From a checkpoint of a small transformer trained on Wikipedia.
Size: MLP 768 SwiGLU, 10.2M parameters.
Architecture: RMSNorm before each block, rotary positions, no biases in attention or MLP, untied embeddings.
Training: 247M tokens, 3776 steps.
Each number is 200 + 20 x the weight over the matrix's rms, rounded and kept within 0 to 999. Layers, rows and columns count from 0.

# layer 3 MLP gate, 768x384, rms 0.0373, rows 400-416, columns 192-255
204,186,200,207,179,216,237,215,165,226,194,221,195,205,235,177,261,206,169,224,224,231,192,207,217,179,208,164,207,173,168,196,175,229,193,195,223,189,193,203,161,204,168,198,217,181,114,187,202,221,183,190,223,210,182,226,159,183,219,173,200,197,220,217
236,235,238,200,204,204,213,209,182,217,188,185,206,211,204,202,192,197,176,176,232,208,173,217,171,179,206,205,201,207,163,210,199,190,175,189,165,208,207,193,192,210,185,207,200,162,180,233,193,215,186,207,235,207,180,199,192,237,194,191,181,191,202,172
206,228,186,241,191,189,162,222,192,192,178,218,223,181,214,200,172,176,178,189,185,223,159,200,186,169,169,197,202,166,245,237,156,187,239,197,176,240,177,200,210,188,198,214,196,219,195,208,184,201,228,157,192,236,179,202,183,187,188,220,198,213,213,193
214,201,194,218,181,240,193,223,176,239,199,188,193,199,235,196,206,229,194,206,234,223,185,182,211,201,210,165,192,155,230,224,177,207,196,202,214,201,214,154,175,204,200,181,208,220,178,211,188,174,208,195,213,206,191,194,230,237,237,150,210,210,201,192
208,187,199,220,205,236,201,226,188,211,187,159,170,261,202,185,192,213,225,214,181,219,188,198,190,227,175,204,194,206,191,186,202,202,168,184,234,219,214,210,195,195,226,199,151,214,190,202,208,239,190,209,174,175,190,217,145,169,213,199,191,221,210,188
188,173,234,201,182,213,202,191,232,185,217,216,179,170,194,188,209,185,210,253,214,180,121,215,197,188,184,201,211,208,219,167,204,221,270,236,189,204,179,232,217,207,213,210,215,205,178,232,164,235,180,201,203,205,209,209,154,220,177,180,184,175,193,170
189,202,187,236,184,215,214,191,207,232,218,229,206,192,221,196,185,215,192,163,190,223,221,170,193,193,202,182,205,246,213,216,187,167,216,194,217,246,196,230,167,237,158,188,191,172,219,183,199,193,197,190,206,212,194,215,190,200,223,177,186,186,214,187
176,182,183,188,216,213,204,230,221,218,237,212,212,168,195,221,219,201,178,207,228,205,181,223,156,177,193,196,220,205,208,194,207,210,215,217,190,161,212,155,165,233,208,220,231,198,224,231,159,187,220,210,181,183,169,216,229,187,215,213,214,198,202,198
213,176,191,194,195,183,203,235,212,194,173,205,213,205,208,194,207,194,218,197,220,185,184,204,199,208,199,205,186,218,177,191,182,191,212,196,200,195,184,231,234,187,224,202,190,195,233,171,190,197,209,203,222,190,179,213,189,190,193,164,183,210,194,189
178,190,198,215,208,184,205,209,175,202,155,218,215,168,186,239,181,189,211,164,221,220,199,174,169,203,213,199,172,237,189,175,190,200,186,192,200,218,193,205,210,201,209,174,176,193,187,202,198,181,179,185,196,184,221,191,237,206,236,205,157,216,178,161
251,201,207,184,194,224,233,192,209,201,232,177,214,252,228,203,182,182,211,188,217,176,216,232,196,173,195,211,197,226,193,208,203,198,220,209,187,197,202,193,223,215,212,159,238,155,209,215,190,193,179,183,201,221,232,211,141,221,196,228,206,214,200,169
189,181,200,210,172,202,186,236,168,206,220,199,188,170,193,198,189,175,185,202,208,192,218,204,215,198,158,182,184,241,168,201,175,192,217,191,188,169,190,216,167,195,199,195,192,219,188,212,196,178,177,203,216,245,191,207,218,170,208,180,205,215,193,195
189,172,177,185,222,230,220,217,179,208,186,203,167,202,198,198,207,208,169,173,208,184,180,212,198,190,177,224,173,195,205,231,205,215,206,199,193,196,212,188,200,210,194,112,190,216,178,204,211,175,171,156,211,204,178,176,227,199,202,186,179,222,222,193
219,234,203,204,203,201,219,218,185,249,211,190,210,212,237,164,229,180,191,210,206,215,223,191,193,221,224,210,207,224,205,215,213,202,190,233,174,190,206,196,209,193,207,197,223,196,180,184,237,195,179,164,206,234,218,235,180,202,184,199,162,196,221,169
249,214,172,167,242,218,193,210,206,158,167,195,204,206,234,214,239,205,201,205,229,198,182,200,186,177,153,206,213,207,190,223,184,183,192,194,191,188,236,158,229,198,178,187,202,196,205,206,171,214,197,198,189,174,164,193,183,182,196,237,224,230,196,184
191,180,209,200,201,222,203,181,168,207,219,167,190,184,171,227,253,226,189,217,202,197,179,168,186,164,200,181,201,209,194,194,211,199,204,189,201,189,194,197,189,198,206,223,199,188,210,217,201,217,205,216,188,165,164,184,208,223,205,189,189,238,219,193
227,210,229,177,201,199,191,195,184,200,208,200,205,197,184,206,232,213,207,206,219,211,173,186,183,186,223,164,235,213,142,189,195,182,200,197,252,210,226,216,157,193,178,198,208,202,200,228,199,210,211,181,231,203,181,165,218,219,209,208,195,170,207,201
# layer 3 MLP up, 768x384, rms 0.0381, rows 400-416, columns 192-255
217,180,200,204,167,238,210,210,218,253,196,219,204,246,189,175,230,221,217,199,232,245,192,244,200,223,182,223,198,130,142,206,205,267,164,228,185,193,204,226,173,264,222,227,201,227,171,181,239,178,156,205,196,192,233,232,162,199,174,196,222,194,237,218
171,197,216,234,184,194,221,208,187,191,210,220,199,215,191,211,170,198,233,199,242,155,209,216,155,166,206,217,215,180,209,218,206,187,222,168,186,193,175,175,191,161,213,190,216,169,203,227,212,181,194,234,206,196,167,178,231,198,248,202,217,176,200,193
199,212,199,211,246,215,178,198,170,197,186,158,203,199,214,221,187,213,189,193,209,216,212,193,219,214,199,193,211,211,164,189,160,206,166,171,218,190,213,152,179,162,205,177,162,215,223,186,232,224,206,199,199,208,157,210,211,219,207,198,214,218,202,207
195,195,163,178,184,168,202,186,228,188,198,207,176,194,194,212,184,191,171,210,188,198,243,208,219,208,200,236,161,199,222,202,206,184,188,217,189,214,214,185,215,199,226,181,224,207,211,150,170,172,202,209,142,183,204,200,196,209,165,229,203,183,175,182
212,206,230,190,187,235,196,163,217,203,198,187,195,202,160,201,191,195,181,226,223,195,182,156,226,205,177,169,207,217,231,189,210,201,216,188,184,210,203,220,179,212,203,188,230,197,186,218,183,174,190,206,202,228,193,207,188,215,197,180,196,200,193,213
198,198,211,202,201,185,209,187,189,198,213,250,161,168,182,216,185,154,227,168,232,159,234,214,169,178,187,197,207,186,231,223,200,231,205,195,186,222,186,209,238,200,189,224,225,163,206,228,149,206,188,223,209,213,182,172,217,172,227,228,223,207,195,148
193,192,210,233,225,173,249,193,225,193,225,209,195,188,209,188,202,195,196,183,213,216,196,219,186,198,136,196,167,211,219,199,207,188,205,179,180,196,207,183,245,156,197,190,194,194,182,226,195,200,207,230,212,191,231,224,192,210,216,236,187,218,214,197
186,183,169,187,179,184,228,174,214,242,178,195,216,189,187,207,206,235,204,243,205,209,245,227,189,237,185,188,199,166,188,192,199,223,193,228,170,200,217,160,195,178,217,211,203,183,207,211,191,183,249,178,204,200,200,166,202,228,195,211,208,168,195,179
222,194,182,171,195,211,211,246,194,205,202,213,193,217,215,194,214,187,178,194,207,176,222,186,184,206,191,204,193,196,180,196,196,201,217,216,193,199,223,174,205,217,195,165,234,197,208,226,163,202,196,214,215,209,207,208,200,205,189,188,164,199,189,177
172,206,194,155,195,210,198,189,222,189,185,188,262,178,197,197,215,192,214,239,184,171,213,182,236,182,190,187,236,192,203,195,221,214,213,203,234,188,173,210,196,208,213,175,225,192,220,239,217,203,201,201,180,207,239,181,180,255,218,210,188,150,193,174
180,202,194,192,179,220,174,175,227,194,177,224,227,188,194,171,222,202,201,196,185,204,228,203,189,219,192,186,168,194,213,180,198,196,224,227,183,178,225,204,173,203,227,188,215,201,192,204,219,199,193,195,170,198,187,226,200,217,209,172,202,186,222,196
198,210,171,199,180,218,216,213,186,211,219,199,191,181,214,210,189,193,205,188,179,204,219,197,200,215,186,184,172,245,176,215,193,182,193,186,213,229,208,199,212,241,161,175,193,189,199,170,183,194,185,217,193,190,201,220,170,179,184,189,186,208,176,158
215,198,219,199,188,182,223,217,198,223,190,211,203,205,171,230,199,179,243,190,233,179,197,228,197,203,192,204,172,153,223,220,201,193,224,208,164,218,201,210,205,217,173,210,229,203,199,228,222,190,223,215,228,219,204,168,216,230,207,222,190,194,237,203
207,186,248,223,214,207,224,206,185,203,211,188,194,218,200,187,194,175,201,207,206,196,207,220,187,202,201,220,185,212,181,174,203,195,179,192,194,225,201,216,212,192,205,219,200,214,204,198,201,232,195,185,207,182,172,205,210,183,188,204,184,184,203,231
178,179,226,186,199,201,171,184,198,214,224,213,191,198,175,204,192,181,239,262,204,186,192,233,200,191,230,207,198,221,220,202,189,220,214,222,159,200,181,209,184,184,200,200,201,187,200,231,164,193,244,173,169,215,225,190,212,208,243,206,198,182,198,221
189,215,190,192,203,184,219,207,204,195,217,217,221,187,199,194,192,190,217,180,222,185,166,190,166,224,167,228,220,197,235,171,196,197,234,193,177,187,200,202,182,202,208,188,201,162,226,207,181,198,214,236,183,213,199,214,207,175,204,202,171,172,183,189
199,228,156,166,196,193,207,201,225,211,179,187,183,205,190,217,168,197,192,178,204,193,208,226,188,217,190,226,203,161,205,236,210,183,212,201,190,212,193,214,197,209,206,177,208,200,193,210,230,233,221,208,197,217,216,182,223,220,193,197,194,200,184,179
# layer 3 MLP down (transposed), 768x384, rms 0.0343, rows 400-416, columns 192-255
197,182,196,233,200,152,192,164,216,198,197,207,179,181,226,204,211,211,205,203,224,212,198,190,231,222,177,226,191,169,184,181,179,187,194,189,173,200,223,229,158,217,197,215,188,197,227,213,225,227,198,179,220,221,175,215,215,210,188,201,172,163,225,202
204,176,173,176,211,180,190,201,202,219,194,197,167,197,203,238,222,223,175,211,160,217,225,206,202,210,165,151,208,200,188,208,206,211,201,182,240,198,191,211,219,206,198,216,160,231,196,211,205,194,196,189,218,196,153,166,198,176,185,176,155,211,199,178
220,225,193,182,202,191,233,201,174,191,189,199,204,232,196,207,162,201,186,175,170,203,178,176,175,210,205,183,213,229,248,232,209,193,180,208,212,198,223,228,180,193,202,236,223,204,199,179,189,168,187,241,207,184,200,194,231,197,197,198,188,181,199,180
174,210,196,168,196,174,177,200,178,213,180,203,202,180,222,189,198,216,200,207,207,169,189,204,197,234,195,150,207,215,184,209,228,188,202,229,175,192,171,236,198,187,200,200,232,203,166,200,158,200,167,201,225,178,200,224,188,170,198,260,210,221,191,200
192,180,200,201,195,196,201,176,230,187,203,196,209,176,212,181,200,224,207,174,194,199,214,182,189,196,205,196,176,183,228,197,200,209,189,234,207,193,222,190,213,182,231,215,224,192,180,168,215,214,200,191,191,210,220,226,208,227,203,220,177,180,223,202
201,184,197,205,232,151,185,173,178,207,215,201,198,209,217,160,219,229,179,231,197,218,168,223,217,200,224,217,181,206,169,199,200,176,212,175,215,228,185,184,194,192,192,183,226,172,213,212,194,207,194,172,188,185,184,218,190,200,202,195,211,186,227,231
223,192,207,186,208,185,163,183,221,185,178,189,192,221,211,191,174,227,193,213,180,202,226,203,237,207,207,211,205,188,170,158,198,224,206,211,230,188,222,189,212,217,185,208,197,213,180,179,221,210,200,159,171,243,168,215,196,196,182,181,190,195,193,195
173,209,203,203,216,207,195,187,185,191,165,177,190,170,200,200,178,191,212,175,242,225,186,179,177,220,236,220,215,194,215,215,186,194,194,198,236,191,214,209,205,205,165,224,209,193,197,175,218,211,184,211,211,162,226,203,212,179,198,217,213,219,175,189
217,206,214,197,204,167,211,216,201,190,181,203,218,184,188,194,189,200,211,201,198,213,208,231,241,170,194,199,203,197,195,227,185,194,176,207,215,183,179,214,217,168,218,210,178,203,205,171,199,204,197,189,224,189,187,198,192,187,206,212,221,224,209,231
189,178,198,161,173,184,230,187,198,185,237,199,224,223,198,168,185,199,185,191,201,145,145,188,222,203,190,212,208,222,238,191,175,177,210,198,181,217,174,196,216,206,184,207,206,201,206,186,188,186,208,187,197,187,196,230,190,230,165,168,216,216,197,229
199,220,217,196,186,206,191,231,209,218,190,200,167,205,223,193,167,177,175,193,214,169,191,190,182,190,207,180,200,193,189,219,201,217,164,196,204,181,177,174,202,219,205,198,191,205,205,216,184,209,243,200,203,181,205,193,207,191,180,231,205,210,184,165
168,195,190,214,222,250,177,176,195,235,213,164,196,212,203,192,223,195,223,217,211,180,171,219,215,174,199,191,191,196,181,179,186,174,192,187,176,226,190,152,207,204,196,198,197,193,195,237,227,190,206,207,197,170,217,199,235,214,213,205,194,190,245,236
197,191,195,183,188,190,184,191,198,162,216,204,177,211,187,190,203,202,183,223,173,202,198,176,179,197,192,188,185,196,181,204,181,146,158,233,242,209,180,201,181,205,203,168,228,213,208,206,194,191,220,174,214,172,210,196,191,196,215,179,214,174,213,193
217,188,188,199,181,258,190,199,187,209,226,195,199,201,168,225,224,230,208,229,187,215,183,199,193,204,176,170,208,192,210,208,221,183,194,200,186,193,218,182,196,185,189,182,197,192,212,169,177,211,217,209,189,193,229,176,204,215,199,188,210,187,204,194
218,182,195,177,159,210,204,194,184,200,193,179,193,207,186,157,241,236,211,241,191,164,186,190,212,196,218,228,215,204,183,195,209,216,201,229,173,185,202,186,229,163,206,201,235,214,130,176,197,212,227,165,163,217,235,161,168,226,180,229,201,215,158,210
249,187,207,199,203,216,174,223,228,211,180,214,194,211,221,192,209,171,219,201,190,214,202,190,229,173,197,189,219,178,215,207,183,216,190,235,239,164,193,208,192,214,193,221,193,201,195,200,201,209,189,178,196,187,237,190,157,224,198,210,218,194,179,251
182,209,190,193,175,215,211,199,199,204,219,216,220,193,184,216,208,216,218,184,198,222,223,210,207,162,206,196,203,205,181,182,213,228,171,178,171,147,231,132,214,205,207,239,179,195,204,195,160,193,208,178,172,197,182,191,181,216,224,217,191,228,226,198